{"n_layer": 8, "d_model": 128, "n_head": 2, "n_kv_head": 2, "head_dim": 64, "d_mlp": 320, "vocab_size": 4096, "activation": "swiglu", "norm": "rmsnorm", "norm_place": "pre", "norm_eps": 1e-05, "positions": "rope", "rope_base": 10000.0, "rope_fraction": 1.0, "qk_norm": false, "attn_scale": 0.125, "bias": "none", "tie_embeddings": false, "parallel_block": false, "init": "normal", "init_std_qkv": 0.0442, "init_std_o": 0.011, "init_std_up": 0.0442, "init_std_down": 0.011, "optimizer": "ademamix", "lr": 0.000635, "beta1": 0.9, "weight_decay": 0.26, "lr_head": 0.00494, "warmup_steps": 465, "schedule": "wsd", "decay_fraction": 1.0, "decay_shape": "exp", "final_lr_fraction": 0.0, "batch_tokens": [8192, 16384, 24576], "seq_len": 512, "doc_mask": true, "train_tokens": 138600000, "steps": 8866, "dataset": "wikipedia_en"}
Each number is 128 + 24 x the weight over its row's rms, rounded and kept within 0 to 255. Layers, rows and columns count from 0. The size above them is the row's rms in percent of the matrix's.

# layer 3 attention value, 128x128, rms 0.0387, rows 63, columns 0-127
size [ 96]
[[163 135 192 129 131 160 103  84 103 119 122 150  76 122 146 120 123 126 149 139 111 101 145 136 139 120 130 101 122 125 142 186 118 111 102 115 168 133 139 161 127 144 108 133 132 137 118 103 128 155 124  96 127 109 127 137  93 110 134 170  97 111 135 172  87 178 124 124 128 142  84 147 112 150 148 146 128 120 140 120 130 107 102 127 175  96 140  62 182 156 138 125 124 106 166 115 135 125 111 132 112 106 135 138 151 128 101 166 119  78 135 139 127  95 150 147 129 132 139 113 135 150 156 160  92  91 145  81]]
# layer 3 attention output (transposed), 128x128, rms 0.0329, rows 63, columns 0-127
size [101]
[[ 52 116  91 137 157 132 128 133 173  88 111 101 161 131  96 107 107 152 103 140 141 127 121 116 128 122 126 123 126 114 144  86 131 121 147 138 130 136 123 129 113 101 126 132 156 108 132 138 152 127 150 182 123  86  83 119 116 169 108  98 154 134 158  60 147 150 135 124 150 100 131 136  96 117 105 129 170 110 153 119 124 136  97 105  83 138  83 169 107 134 117 132 158 127 108 156 129 162 129 112 103 145 129  90 111  96 134 136 115 164 151 159 132 167  85 106 132 105 104 107 106 102 133 101 154 136  98 128]]
# layer 3 attention query, 128x128, rms 0.0787, rows 64-89, columns 0-127
size [ 88  83  85 108 115 108  93 103  82  76  98 104  84  95 100  93  99 157  71 104  93  89  91  97  84  76]
[[122 115 149  93 122 146 158 166 108 137 148 139 157 152  83 116 107 135 110 146 104 138 104 142 170 130  84 124 135 124 147 105 131 145 113 146 150 107 130 110 142  67  98  88 119 158 105 147 133 156 129 144 154 186 148 116 104 159  83 115 150 178 131 114 113 104  94 154 104 140 159 135  83  98 102  97 130 123 125 119  98 108 169 155 138 119 110 120 108  83 125 120 106 111 121 133  82 139  93 127 165 179 111  87 110 117 142 145 119 130 115 117 133 116 135 168 110 152 140 136 129 158  92 145 156 145 144 143]
 [144 138 111 158 139 140 124 160 127 126  98 156 105 134 128 131 129  96 119 160 105  90 124 123 134 116 148 135 141 135  94 140 155  90 137 108 151 123 146 131 122 165 130 148 140 150 135 146 115 127 118 137 133 116 114 165 151  82 162 146 126  48  81 118 129 111  95 101 139  94  95 147 146 137 172 149 153 140 194 111 118 136 157 122 119 145 115  97 133  93 118 123 129 143 116 113 156 164 165 151 102 101 201 151 129 161 140 134 145 122 129 100 131 127 144 112 146 116 177 125 145 116 134 125  78  96 101  86]
 [164 134 126 119 115 120  87 101 103 114 105 113 113 120  85 140 115 126 102  84 108 141 142 128 119 141 140 133 105 151 150 123 110 148 147 138  88 190  79  80 139 113 151  88 129 144 129 128 135 153  89  99 148 142 136 121 114 142 100 110 107 148 105 154 112 152 119 137 102 142 135 108  92  88 120 136 172 108 110 146 149 105 144 137 123 113 138 102 139 128  94 185  97 107 148 134 154  72  98 157 161 108 124 121 115 112 132  71 121 149 100 144 132 137 123 107 121 168  69 170 122 150 120 119 154 134 145 144]
 [134 129  98 180 134 146  97 141 118 113  98 138 128 123 144 106 129 122 106 157 130 128 182 114 141  94 149 152 126 138 113 133 128  76 160  88 146 147 131 138  95 183 124 166 140 140 136 137 125 131 116 134 147 127  94 150 148  78 135 152 114  96 103  86 143 114 110 111 111 107  80 113 150 178 152 133 132 103 178 109  99 142 120 137 127 140 135 113 126 120 107 101 149 160 128 111 156 172 128 144 123  99 151 132 130 158 120 127 150 125 130 124 135 144 152 103 157 108 177 116 126  85 114  61 108  84  84 123]
 [125 120 121 132 149 107 105 133 155 137 134 128  92 135 155 128 133 133 136  80 137 143 135 102 150 129 141 109 108 135 120 145  87 120 112 120  92 110 147  76 121  69 175 140 107 106 129 131 103 142 126  98 105  85 140 153 155 122  99 112  93 129 114 124 121 149 120 107 170 119  86  92 149 135 127 107 144 147 167 120 107 153 180 110 144 137 171 101 156 176 133 129 126 134 123  91 148 151  94 169 160 128 124 110 129 123 124  85 113 114 194 160 130 100 153  79 122 154 141 112 119 125 113 157 145 100 143  94]
 [124 127 169  83 115 150 124  95 144 134 138 145 137 137 139 146 128 153 156  84 126 124  97 145 126 157 110 118 104 133 134 153 129 125 108 131  90 152 142 106 122  95 148  88 112 102 129 134  98 140 148  84  96 121 160 121 141 170 116 105  97 175 144 143 102 154 156 147 153 150 120 128 100 138 103  96 112 167 117 132 127 124 165 100 149 123 157 177 174 129 148 108  90 110 129 111 122  88 124 124 147 124 155 114 148 100 125 112 101 110 167 167 124  91  98 133  82 150  79 140 107 146 143 191 117 154 138 125]
 [126 126  92 153 117 108 126 128 142  98 121 129 111 104 128 129 121 126  93 158 159 114 173 106 107  95 159 122 168 157  97 126  90 115 164 139 133  84 113 128 121 136 117 160 109 128 113 107 122 103  81 174 179 102 107 157 143 141 160 161 125 137 141 118 129 111  79  84 129 108 142 111 143 102 136 158 138 120 126 101 147 148 107 135  94 138 128  90  94 122 120 147 172 170 132 119 175 143 129 158  92 140 123 178 108 122 123 132 154 125 118 105 119 145 163 116 156  92 143 109 109 112 130  59 112 115 118 110]
 [112 131 110 165 120 119 119 109 151 124 119 146  89 138 150 136 138 138  94 159 117 113 171 102 138 114 170 114 162 150 121 138 128  96 141 148 148  90 135 127 112  93 118 157 134 128  85 137  85 112  99 136 166  91 118 174 141 154 131 152 104 134 131 104 156 127  82  95 128 113 143 136 135 105 127 127 112 105 122 111 128 194 111 133 101  98 132  98 104 135 135 158 117 153 137 119 139 136 102 163  92 104 151 199 131 110  79 110 104 125 108  89 102 143 142  97 120  99 139 123 102 116 116  68 119  94 123 107]
 [ 99 128 123  93 105 126 146  81 127  86 156  95  72 134 113 127 107 114 135 147 174 113 149 112 104 156 111 106 123 113 148 119  91 115 132 143 164  93 111 117 164 166  86 128 119 131 143 110 133  80 123 168 135 143 129 145 109 135 164 147 158 141 154 147 117 117  74 134 131 114 177 134 126  95 136 167 151 135 138 156 144 120  82 120  97 130 139 133 106 119 135 184 165 147 124 114 127 125 154 143  95 140  79 177 113 113 157 153 149 136 120 154 127 133 111 109 147 150 108 122 129  99 147 107 146 126  73 134]
 [122 146 120 156 139 139 118 119 132 186 113 161 136 136 151 140 142 120 120 131  91 131 136 119 139 116 147 128 123 133  83 159 182  86 131 153 103 116 151 143 101  70 140 146 132 160  82 131 124 135 116  96 145  67 148 120 141 147 118 144 125 129 108 108 132 101 144  78  96 131 116 138 133 154  88  97  91 115 113 105 162 156 154 144 109 123  71 111 103 123 135 102  93 134 111 127 100 110 131 135 118 103 144 130  84 126  81  93  89 111 109  74 100 117 126 167 101  89 131 153 130 153 125 119 123 121 139 112]
 [137 145 133 147 116 121 132 153 151 150 132 156 121 150 176 143 144 152 130 144 132  71 102 110 170 139 107  86 178 169  85 159 145 137  96  89 117  97 137 136  97 126 139 127 111 134 103 127  86 158 134  93 190 123 181 155 153 162 145  99 136 149 119 139 107  92 105 119 142 130 108 116 112 124  75 112 114 132 109 111 147 164 109 118 108  95 117 110 154 125 129 107 119 194 144  98 108 122 176 123 142 140  96 154 106  94 139 137 101 123 141 130 105 120 118 141 101 123 126 133 145 136 127 163 113 117 109 115]
 [123 117 159 101 141 133 139 167  84 132 124 132 151 105 108 137 122 128 139 110 139 125 103 150 157 150  91 139 175 120 108 117 156 171 106 126 118 147 136 129 135 161 124 115 106 111 135 148 137 130 135 120 108 149 160  71 122 173  87 111 150 143 169 128 111 147 139 151 158 158 136 149 106 136 110 118 121 186 116 146 133 125 139 127 128 128 184 109 154 139 124 146  93 105 103 129 121 105 124 104 198 131 172 105 128 106 153 136 116 138 147 157 139 121  66 140  85 134 134 149 159 159 161 170 103 179 136 130]
 [124 153 143 123 127 130 118 158 143 169 146 173 121 151 145 160 154 139 128  96 100 100 102 148 152 145 162 102 100 142  82 146 176 128  74 134 104 145 147 141  98 105 125 139 146 110 105 134  84 154 151  90 169 110 157 125 124 171 131 155 120 160 143 115 105 117  89 119 138 137 104 131 116 161 103  92 112 129  87 143 126 170 152 120 127  96 117 129 168 142 144  93 104 180 112 117 112 124 116 158 133 160 145 108 110  94  96 128  98 128 162 130 122 105 118 121  83 163 107 128 104 153 109 167 121 125 137 125]
 [128 166 161 145 137 149 150 125 149 152 178 155 133 157 137 145 148 160 170 155 103 117 108 157 125 136 116 134  71 135 131 171 182 180 105 147 112 136 149 108 116  72 138 103 125 142  80 139 126 141 137  91 160 110 143 126 134 162 122 155 113 104 109 144 142  96  99 117  96 127 121 121 123 150 132 101 112 124 131 113 105 137 138 115  93  67 109 109 135 147 157  97  83 174 116 147 104 128 118 125 123 140 106 134 136 108 105 139  70 101 115 103 119 131  96 138 104 134  89 140 126 162 110 143 121 111 151 109]
 [127 115 137 119 130 123 116 125  92 153 135 133 178 153  90 139 117 127 121 122 156 130  86 135 167 123  98 104 158 149  59 143 161 124  98 125 120 138 126 137  93 116 115  89 127 131 100 138 133 137 137 130 168 140 148 108 116 142  79 124 162 192 135 103 117 147 129 111 115 177  70 142 105 127  84 106 105 141  75 145 129 140 139 122 158 127 117 131 154 108 123 134  98 125 147 136 128  89 122 117 155 155 140  92  90  89 140 116 111 100 104 144  99 114 104 124  85 123  95 137 125 158 110 151  79 154 117 127]
 [118 149 137 118  99 140 129 130 127 147 125 155 135 151 123 157 155 150 112 125 114 102 110 119 123 172  98 100 159 144 119 165 140 136  96  96 132 120 168 130 113 107 164 120 109 115 120 141  84 154 149 115 170 128 159 138 149 186 145 126 118 173 127 148  93  96 106 160 140 156  88 149 102 144 110  93  95 131 145 133 132 157 133 153  86 108 127 133 138 168 145 121  90 145 127 109  96 116 145 138 169 112 133 103 136  86 137 138  87 140 153 121 113 117  99 156  88 172  94 159  97 160 119 189 122 123 121 111]
 [136 140 125 143 163 148 145 177 139 171 153 154 145 162 102 162 138 108 140 142 113  98 101 135 158 120 101 148 102 138  79 166 178 136 102 112 128 116 142 113  92  47 116 116 138 144  98 172 118 173 138  97 158  90 156 132 136 126 118 141 121 130 106 141  87  90 125 128 114 145 122 151 131 135 115 116 111 126 118 159  95 122 138 167 115 113 113 158 112 123 144 102  95 141 134 148 143 124 130 121 141 137 107  70 124 113 110 122 130  87 102  98 126 121 143 164 116 140  94 166 101 153  83 152 139 122 135 108]
 [108 146 138 103  98 145 117 151 101 131 102 145 135 131 115 160 126 152 113 126 127 114  95 108 119 173 112  73 170 186 125 155 149 149  87 111 133 127 147 142 132 155 137 104 101  98 123 155 108 136 158 117 168 145 185 135 144 168 120 130 140 151 154 146 101 134 115 172 164 179 121 131 108 133 100 112  87 161 115 133 166 159 128 142 111 126 138 140 160 139 140 152  93 144 144 111 109 110 130 138 172 145 133 140 124  75 134 158 100 113 134 156 128 102  99 134  84 144 115 148 129 152 130 185 109 130 141 114]
 [166 165 130 128 132 145 121 132 130 147 195 153  86 147 145 128 139 163 150 124  98  76 125 118  78 146 123 111 112 129  98 129 136 141  90 147 106 134 120 136  83  99 118 131  95 166 125 136 102 116 141 105 148  80 129 110 130 175 144 131 118 147 142 103 151 115 121  94 118 129 129 109 101 129 141 107 122 142  92 120 114 143 145 109 138  66  89 131 151 155  87 112  93 150 135 136 128  84 146 133 144 137 136 184 132 107 116 132  89 112 126 150 103  99  94 111 112 108 116 132  80 128  81 161 156 122 151 133]
 [118 139 125 143 135 138 128 129 137 163 142 142 122 144 127 130 150 100 149 168  65 177 126 128 129 112 106 162 117 123 160 129 180 100 148 156 143 169 120 114 127  90 115 113 136 136  87 150 133 167 118 119 135  88 110 121 112 107 142 138 129 120  79 116 136  98 131  53  74  91 157 150 122 154 134  99 156 109 140  76  95 139 111 128 117 129 123 129 114 104 126 106  94 140 141 109 126 139 128 118 129 109 162 118 127 158 124 109 122 124  78  99 105 168 146 151 171 112 163 100 135 127 153  77 128 105 129 137]
 [153 154 140 159 128 106 173 123 136 148 151 143 127 131 142 128 149 103 149 153  95 139  68  87 102 128 138 137 113 107 161  94 162  90 133 131 161 175 101 107 126 115 135  78 110 166 118 148 152 120 108 144 131 108 123 112 117 133 146 113 147 125 104 141 134 125 174  87 100  91 130 120 133 137 115 104 163 124 111 144  95 116 140 115 139 147 110 168 110 102 141 125  92 109 140 167 116 134 114 124 127 150 142 127 103 115 126  84 114 150 118  97  57 150 136 130 180 133 136 135 119  57 149  83 141 124 136 138]
 [129 123  91 112 157 104 120 168 102 136 120 146 135  75 109 139 115 134 108 130  82 103 127 122  96 158 110 164 174 141 128 143 137  77 155 123 117 112 135 129 123 135 119 122 118 145 133 164 121 141 121 151 152 159 136 123 165 107 149 120 140 134  73 129 119 128  86 154 128 114 154 103 147 141 136 115 134 103 168 100 162 166 129 125  66 122 130 119 105 163 138 146 152 140 138 128 133 180  92 143 112 101 172  79 134 161 129 143 132 165 121  85 123 185 151  88 158 120 159 123 126 169 133 129 120 106 147 130]
 [ 92 140 175 146 150 118 123  77 151 143 159 105 135 184 139 124 161 130 152 152 155 148 114 166 132 102 133 118 148 101 161  98 150 130 117 198 136 129 132 123 162 201 121 139 139 139 146 131 133  80 139 123 105 117 110 120  86 119 141 117 131 120  98 111 143 157 133  95  97 141 152 132 141 135 117 142 141 161  80  87 109 112 115 120 147 141 148  98 132 113 129 142 149 113 151 115 142 105 122 123 104 136 140 184  86 126 132  91 162  83 106 171 114 132 115 145 153 101 132 117 135 123 163  97 143 126 137 114]
 [103 116 127 137 150 169 125 165 112 131 106 112  97 106 143 136 158 131 175 131 133 134 102 148 111 158 111 136 146 135 160 157 160 159 142 127 172 121 148 104 160 169 117 151 127 133 144 127 116 122 140 126 125 120 147 136 131 114 141 157 155 137  84 141 164 123 102 175 103 150 166 129 155 111 135 138 117 149 183 120 135 136 109 130  84  99 156  73 116 126 120 174 151 163  97 137 138 129  84 141 140  84 144 159 123 137 133 152 144 154  73 109 158 189  93 132 135 111 137 166 144 162 125 154 151 133 137 135]
 [121 126 111 141 129 162 127 177  94 103  92 114 166 139 129 151 101 130  96 116 115 137 137 133 106 121 137 100 135 177  92 152 139 114 111 123 106 115 139 147 113 120 149 155 120 127 137 159 118 169 124  79 138 126 138 132 176 146 130 146 106 119 179 125  98 162  95 136 147 168 109 153 137 157 107 144  95 106 104 144 170 142 115 139 114 196  94 112 122 130 159 136 144 139 143 123 151 120 139 152 145 164  85  93 130 112  86 161 143 136  75 109 113  97 112 107  86 141 129 167 137 127  99 159 101 116 139 131]
 [144 153  70 110 100  98 121 169 131 159 149 162 145 147 144 136 124 120 110  89 101  79 136  99  81 155 138 134 139 131  65 113 118 124 109 103  91 127 132 164 105  86 154 138  85 150 119 124 104 170 102  93 143  95 141 151 146 119 148 171 127 109 145 141 121 143 131 126 126  70 149 149 139 189 150 125 137  98 103 135 133 142 151 136 118 138 116 112 136 149 131 112 101 150 156 132 137 148 131 150 112 111 133 105 123 134 113 126 110 162 135  96 126 121 168 137 156 123 153 118  75 152  98  95 156 100 136 134]]
# layer 3 attention key, 128x128, rms 0.0778, rows 64-89, columns 0-127
size [100  81  92 100 109  92  99  87  91 109  97  87  96 120  75 102  97  89 175 114  99 123  81 104  76  73]
[[124  79  93 142 160 133 156 103 180 164  98 122 145 160  85 118 161 117 133 141 156 105 126 136 119 113 126 163 124 130 125 157 139 140 172 117 154 146 145 149 113 160 119 104 182 107 122 131 115 124 109 129 128 112 113 123 143  95 149 116 113 143 155 144 110 118 137 121  97 121 122 131 145 145 112 149 115 128 125  95  72 121 133 155 129 170  98 147  97  74 119 124 125 112 136 139 145 139 131  85 124 104 118 122 144 124  95 138 166 158  76  87 144 152 161 168 161 133 124 141  97 102 102 121 123 101  62 163]
 [138 147 134  97 143 102  96 127  81 103 181 134 137 115 165 135 164 153 105 145 133 107  99 155 119 139 163 121 145 150 133 140 157  73 118 145  67  97 135  85 146  91 148 149 108 133 183 161 130 143 127 108 119 157 114 150 120 143 133 155 115 117 103 118 145 150 121 161 118 128 143 137  71  78 134 115 134 157 125 159 169 130 112 145 105 114 150  70 131 156 143 133 124 123  98 159 117 153 143 124  91 111 126 150 105 118 106 103 126 112 152 152  93 131 138 104 116 143 138 142 140 125 136 127 117 171 180 143]
 [134  90 117 131 151 155 172 154 168 158  87 166 127 137 104 130 133 140 119  95 150 122 146 105 140 123 113 167 120 100 150 132 103 177 159 107 222 118 167 165 120 139 158  86 150 127 126 141 129 146 144 155 117 109 141 128 150 102 149 127 133 157 169 133 122  95 141 112 105 118 109 118 163 157 108 131 134 116 176  98 103 121 104 149 127 148 119 132 118 103 124 116 132 134 129 104 112 124 134 118 146 111 102  93 156 148 152 152 125 153  86 102 143 127 127 114 150 130 119  99 119 102 121 103 173  90  81 153]
 [123 160 109 166 146 134 140 178 111 161 133 163 147 152 151 161 158 143 131 122 136 146 101  64 139 118 124 157 117 128 170 105 136 141 127 173 139 112 152 135  92 146 146 147 134 145 164 138 163 167 154 110 118 113 122  54 136 129 114 148 170 104 132 141 164 103 118 124  88 143 131 117 125 141 141 108 113  90 153  98 117 120 159 129 118  82 119 120  97 120 102 128  91 127  82 129 128 150 124  89 113 139 123  66 145 135 122 149 123 165 113 137 137  88 117 144 125 166 160 107 159 113 131 129 135  96 122 133]
 [126  65  99 153 150 125 120 138 155 153 102 142 124 164  83 120 147  99 149 125 104 100 124 114 147 116 129 159 106 103 148 114 134 104 151 119 174 109 144 176 114 159  92 133 169 123 105 108 169 116 138 166 130 131 106 125 138 106 105 127 141 130 126 144 129 131 135  92 112  95 125 118 160 175 117 167 157 109 130 101 110 119 136 167 136 166 143 102 129 122 110  95 116 102 135 132 118 131 146 108 130 151 137 112 158 163 153 135 156 165 118  54 144 121 154 155 170  83 148 101 128  99 122 106 137 121  87 107]
 [137 113 125 103 118 126 147 114 131  88 134  86  97  95 133  90  96 107 121 138 156 145 129 177 116 150 162 108 122  97 107 109  95 115 115 149  95 110 108 121 136 109  96 118 101  75 105 118 119  87 113 146 103 121 127 187 113 134  94 111 106 148 130 133 117 120 137 117 125 113 133 134  73  88 124 168 122 157  93 161 143 127 101  95  98 137 154 108 133 138 125 150 154 113 151 161 131  91 103 158 112 115 126 128 120 127 113 108 172 118 125 141 110 176 114 119 139 109  79 134 117 165 128 152 164 191  96 137]
 [120 116 134 161 133 158 123  54 117 151 147 140 156 122 107 101 160 111 124 166 100 100 169 114 152  94 158 144 105 127 118 149 158 123 110 100 161 151 113 165 136 172  90 147 143 149 108 129 164 139 144 125 137 126  93 116 128 152 139 158 106  94 144  90 147 154 140 106  97 121 112 115 138 175 150 123 120 125 115 124  93 120 138 168 131 114 158 106 127 137 117  81 142 115 124 142 122 145 165  80  81 126 151 126 139 146 146  95 130 170 123  94 158  97 154 108 121 121 150 118 132 142 149 101  83  95  96 147]
 [120 102 129 131  86 137 103 116 114 123 140  68 122 136 123  95 134 103 125 152 132 144 165 137 141  96 153 131 101  94 148  93 104 119 130 137 156 155 124 166 156 152 112 152 116 148 130 115 155  94 131 165  80 199 105 137 132 139  96 135 132 122 148 127 136 138 114  85  97  70 132 138 125 130 160 135 158 127 134 148 101 100 131 112 134 144 146 155 129 107  98 127 148 120 123 167 167  94 150 113 113 117 155  90 123 136 126 108 177 166 108  98 156 154 134 139 126 112 123  66 131 131 126 136 152 121  73 159]
 [161 153 136  78  49 145  90  84  90 102 155 117 137 112 138 128 151 110 130 174  90  97 149 123 143 131 161 113 128 151  80 135 143 121 123  88 143 149  86  97 144 126 126 164  76 161 142 145 127 106 141 118 121 108 158 115 123 158 159 150 135 120  99  89 143 165 134 141 127 111 114 121  78 145 148 113 135 135 120 187 124 127 116 120 129 145 165 139 114 152 125 128 161 105 107 165 147 147 159 128 112 101 147 151 145 149 130 113 130 129 119 144 145 119 138  83 107 125 128 134 148 140 148 134 102 143 108 172]
 [114 129 148 160 180 118 156 147 154 114 131 146  83 137 128 137 122 102 134 130 166 167 114 166 120  90 128 119 130 113 187 107 123 112 124 177 102 134 167 150 106 128 148 114 155 102 109 141  94  90 113 134 104 140 131 153 114 129  90 111  92 117 148 153 115 103 118 105 133 119 129 144 143  98 121 148 120 162 121  89 121 134 153 120 112 141  88 105 148 100 139 107 120 146 163 117 152  77  82 142 107 145 111 155 123 119 120  91 121  85 119 133 118 181 104 146 137 102  91 113 102 139 110 108 115 118 145  62]
 [ 97 110 130 123 189 157 141 182 116 110 112 143  78 118 156 129 121 150 144 101 171 157  93 138 108 117 107 121 142 118 174 111 136 125 136 195 110 131 153 134 120 131 126 131 141 128 137 137  99 155 151 144 137 154 170 155 112 152  89 125 123 144 135 160 139  90 113 142 136 127 148 142 111  82 117 133 148 153 145 129 133 134 122 152 121 143 107 116 141 123 118 147 104 175 126  73 130 128  99 166 157 121 116 147 131 103 151 130 124  95 120 150 106 158  80 112  89 115 101 176 131 130 145 157 138 134 170  71]
 [125 135 109 104 101  90 142 150 130 115 103 141 143 130 156 146 115 189 116  97 116 113 107 144 117 169 125  68 160 171 119 140 130 150 122 150 121 121 141  76 100 118 140 118 127  98 132 115  77 163 127 113 168 110 154 130 130 124 135 111 117 171 104 128 114 120 119 184 151 184 126 132 117 116  88 132  75 122 103 134 181 161 127 129  93 140 148 110 130 161 148 172 137 119 144  90 116 141 101 154 133 116 109 145 102  98 113 146 127 105 147 177  93 123 102 130 128 154 105 146 101 126 112 137 130 127 155 135]
 [ 86 127 116 104 160 109 163 148 165 130 105 141 111 139 143 131 107 155 119 110 168 137 135 176 118 133 103  95 156 138 149 122  90 122 137 142 106  90 166 124  81 114 131  99 125  65  89 123  98 134 128 132 139 158 176 176 124 120 110 106 125 165 114 160  85 115  99 155 147 132 120 140 150 120 100 132 106 139 137 103 147 135 125 132 114 114 129  88 122 159 163 163 147 127 141  82 118 103 110 167 152 122 112 142 114 115 117 158 133  86 128 161  97 142 126 156 129 128 100 129  89 148 104 149 159 158 156  92]
 [152 169  84 157 144 116 117 125 124  98 106 118  90 127 153 122 132 126 134 123 132 156 126 160 118 124 110  99 143 136 154 129  91 112 132 132  74 121 155  79 127  90 195 107 123 122 148 144  66 150  90 130 115 102 120 131 127 148 126 119  90 108 111 144 121 117  95 145 140 132 133 165 124  77 105 116 114 151 129 120 120 152 149  99 122 162  84 112 152 130 143 138 105 171 142 115 135 127 104 162 112 108 111 177 111 102  97 130 104  75 130 135 104 155 116 127 112 125 103 151 105 121 115 138 117 123 181  76]
 [ 89 113 106  99 139  79 155 128 168 125 124 131 161 110 128 158 100 135 132 113 108 124 118 135 113 125 132 107 132 126 137 138 159 102  93 173 110 105 138 124 111 132 112  79 150 117 106 122 113  98 122 125 168 138 155 149 106 117 115 115 106 174 105 176 102 122 109 128 147 138 138 137 126 118  98 161 113 132 109 113 163 186 128 153  78 133 119 101  68 173 134 175 137 107 155 122 124 114  71 162 127 186 121 116 130 140 138 135 127 106 127 152 109 161 123 166 129 111  91 100  87 162 128 117 140 132 122 134]
 [ 76 123 112  89 136 111 169 154 165 116 104 117 127  98 148 143 107 181 118 102 145 133 121 128  95 148  92  83 160 156 146 145 125 125 128 154 140  96 137  92 108 131 104  91 148 105 120 119  89 129 138 133 155 130 171 149 118 145 154 109 131 172 138 158 114 113 121 179 170 154 145 129 110 114 108 143  91 130 109 126 158 168 148 171  90 108 138 113 111 166 141 184 142 114 139  94 123 126  67 148 162 132 113 113 121 110 143 145 121 118 132 163  91 149 130 130 146 147  87 114 122 130 115 135 131 145 124 129]
 [102 134 124 123 144  77 163 173 157 136 127 149 149 136  95 144 121 171 119  97 120 140  68 156 118 123  95 108 146 139 128 139 147  93 118 159 128 106 153 105  92  96 125  80 136 122  91 145 106 130 111 142 156 125 121 145 125 112 117 112 135 170 120 163 122 102 111 157 149 163 136 152 125  89 108 118  96 135  81 105 152 184 140 127  85 149 120  66 105 137 128 146 118 132 151 119 103 114  87 117 134 142 109 103 109  85 105 122  98  97 117 151  88 121 121 158 130 116  84 139 113 147 121 112 110 137 128 107]
 [ 87 123 113  92 149 100 168 138 158 127 127 125 133  87 130 170  87 169 106  86 139 111 107 113  98 163 112 127 163 169 143 132 142 108 119 150 130  90 125 130 111 139 121 128 140 107 101 125 111 105 133 151 164 142 179 164 147 124 142 127 144 178 127 161  89 107 143 163 160 145 140 116 117 144 104 138 104 125 108 128 155 144 113 153  85  87 135  86 124 180 139 205 133 112 157 120 121 117 122 171 149 133 110 103 107 107 159 143 132 113 139 157  96 139 132 149 141 132 100 137 122 158 134 131 145 148 133 135]
 [116 134 116  93 116 103 154 141 115 120 102 134 106 117 137 154 112 156 116 143 141 111 114 139  99 176  93  74 180 145 145 136 119 123 105 142 109  88 152  77 122 118 150 103 107 114 113 134  85 120 119 132 126 152 178 148 121 153 169 118 136 122 145 149  88 127 119 191 166 149 149 142 115 113 121 114  93 149 131 119 187 153 118 116 102 123 153 129 129 138 161 188 126 166 126 120 127 127  97 165 142 115 109 150 116  94 125 148 105 116 125 157  77 137 114 126 107 147 110 114 138 142 111 166 120 162 131  88]
 [135 131 121 187 139 132  95 128 119 143 125 149 127 176  96 107 135 104 129 137 137 122 121 110 148  68 131 169 118  86 150  97 122 100 153 113 116 133 131 152 110 128 127 122 145 134 131 118 109 106 119 147 105 123  63 101 136 132 126 136 100 102 109 116 167 130 103  44 135  78 145 138 139 123 137 126 130 122 119 114  88 120 132 153 124 153  61 119 133  93 117  92 117 134 141 127 127  92 111  94  78 153 115 134 143 137 120 111 132 122  88 110 137 143 145 130 155  90 114 108 129 133 106  88 130  75 110  89]
 [120 128 123 100 113  95 142 145  96 142  82 123 105 107 123 158 110 135 106 178 104 147 152 133 102 134  76 108 152 119 145 118 136 113 121 168  96 141 144  97 126 130 150  99 121 117 135 123  91 111 108 130 127 158 179 135 123 153 173 110 127 105 126 149 145  94  99 144 144 111 151 173  91 104 129 133 102 131 134 117 186 147 125 106  65 146 135 122 140 129 151 158 114 180 119 136 148  81  88 158  89 144 119 140 151 107 132 119 105 128  73 130 104 135 125 155 108  89 102 131 162 121 129  99 107 138 141 111]
 [121 138 136 173 105 157 119 109 138 145 134 145 136 142 105 140 149  90 122 135 109 163 156  77 144  97 131 121 148 127 137 117 136 116 148 138 145 141 140 185 137 155 132  85 146 162 117 117 161 146 136 156 113 126  50 107 126 110 121 104 133 127 105 151 178  94 150  52 109  86 153 150 164 143 107 129 142 123 129 105 104 109 152 145 130 137 117 127 118  99 113  85 112 106 137 105 140 127 138  91 132 135 131 105 138 173 137 130 150 123 129  78 171 147 145 155 155 112 159 144 122  96 130 102 143  93 113 158]
 [174 141 130 147 131 139 115 142  75 108 111 112 121 140 112 109 116  92 130 152 115 128 138 161 146 137  90 150 132 133  95 115 145 131 129  91  93 164 136 163 143  99 124 173  96 157 101 137 130  97 117 126 132 116 145 130 149 144 163 127 104  94 134  74  92 160 123 167 127 109 133 145 100 106 164 142 142 136 123 156 118 130 109  97 138 116  97 156 146  87 120 104 145 154  90 140 166 133 169 115  52 109 127 178 149 101 131  94 132  88  99 117 130 158 110 102 101 134 134 123 144 172 115 133 122 116 148 111]
 [141 156 129 155 146 138 110 119  98 142 136 127 131 131 134 114 126 139 128 109  79 135 157 105 153 129 134 143 123 165  96 110 122 101 159 100 106 161 101 158 157 128 131 150 118 162 128 128 149 197 134 114 154  93 112  95 184 103 106 125 109 100 104 100 156  96 118 147 138 128 125 170 153 145 110 140 126 107 124 130 141 128  72 109 142 150  86 165 157  88 122  88 117 152 114 115 112 136 182  97 143 113 107 135 105 156 103 144 162 111 121  69 134 133 101 148 145 121 160 161 148 128 119 102 138  84 117 144]
 [127 108 135 148 147 102 155 110 175 152 151 134 154 103 111 144 113  94 133  86 151 126 112 153 107 125 151 180 104 102 110 162 157 142 166 135 172 126 108 175 116 150  94 147 190 155 108 116 152 148 144 114 140 125 123 144 151  92  88 132 118 155  90 125 145  94 140 106 106 128 107 115 120 175 136 124 147 133 132 128  84 129 125 166 129 116  74 139 146 126  95 113 143  68 142 123 135 151 141 118 141 150 122 105 125 153 128  98 148 139 137  83 150 119 153 126 176 137 133 158 112 147 146 120 110 151 138 170]
 [ 86 128 146 137 132 146 144 132 175 177 104 148  88 103  87 158 135 134 137 135 114 135 139 137 131 120 119 104 195 104 185 126 130 135  90 156 151 121 137 131 103 131 137  88 124 103  89  95 117 124 120 144 116 139 132 160 101 133 158  92 144 145 112 171 115 117 116  90 124 135 149 146 147 123  99 143 104 131  94 102 140 159 163 155  82 142 147  67 137 143 148 173 138 110 129  69 143 102  91 131 132 143 110 112 150 121 147 110 126 135 134 118 101 126 168 116 147 106 129 122  99 154  91 104 155 127 125 139]]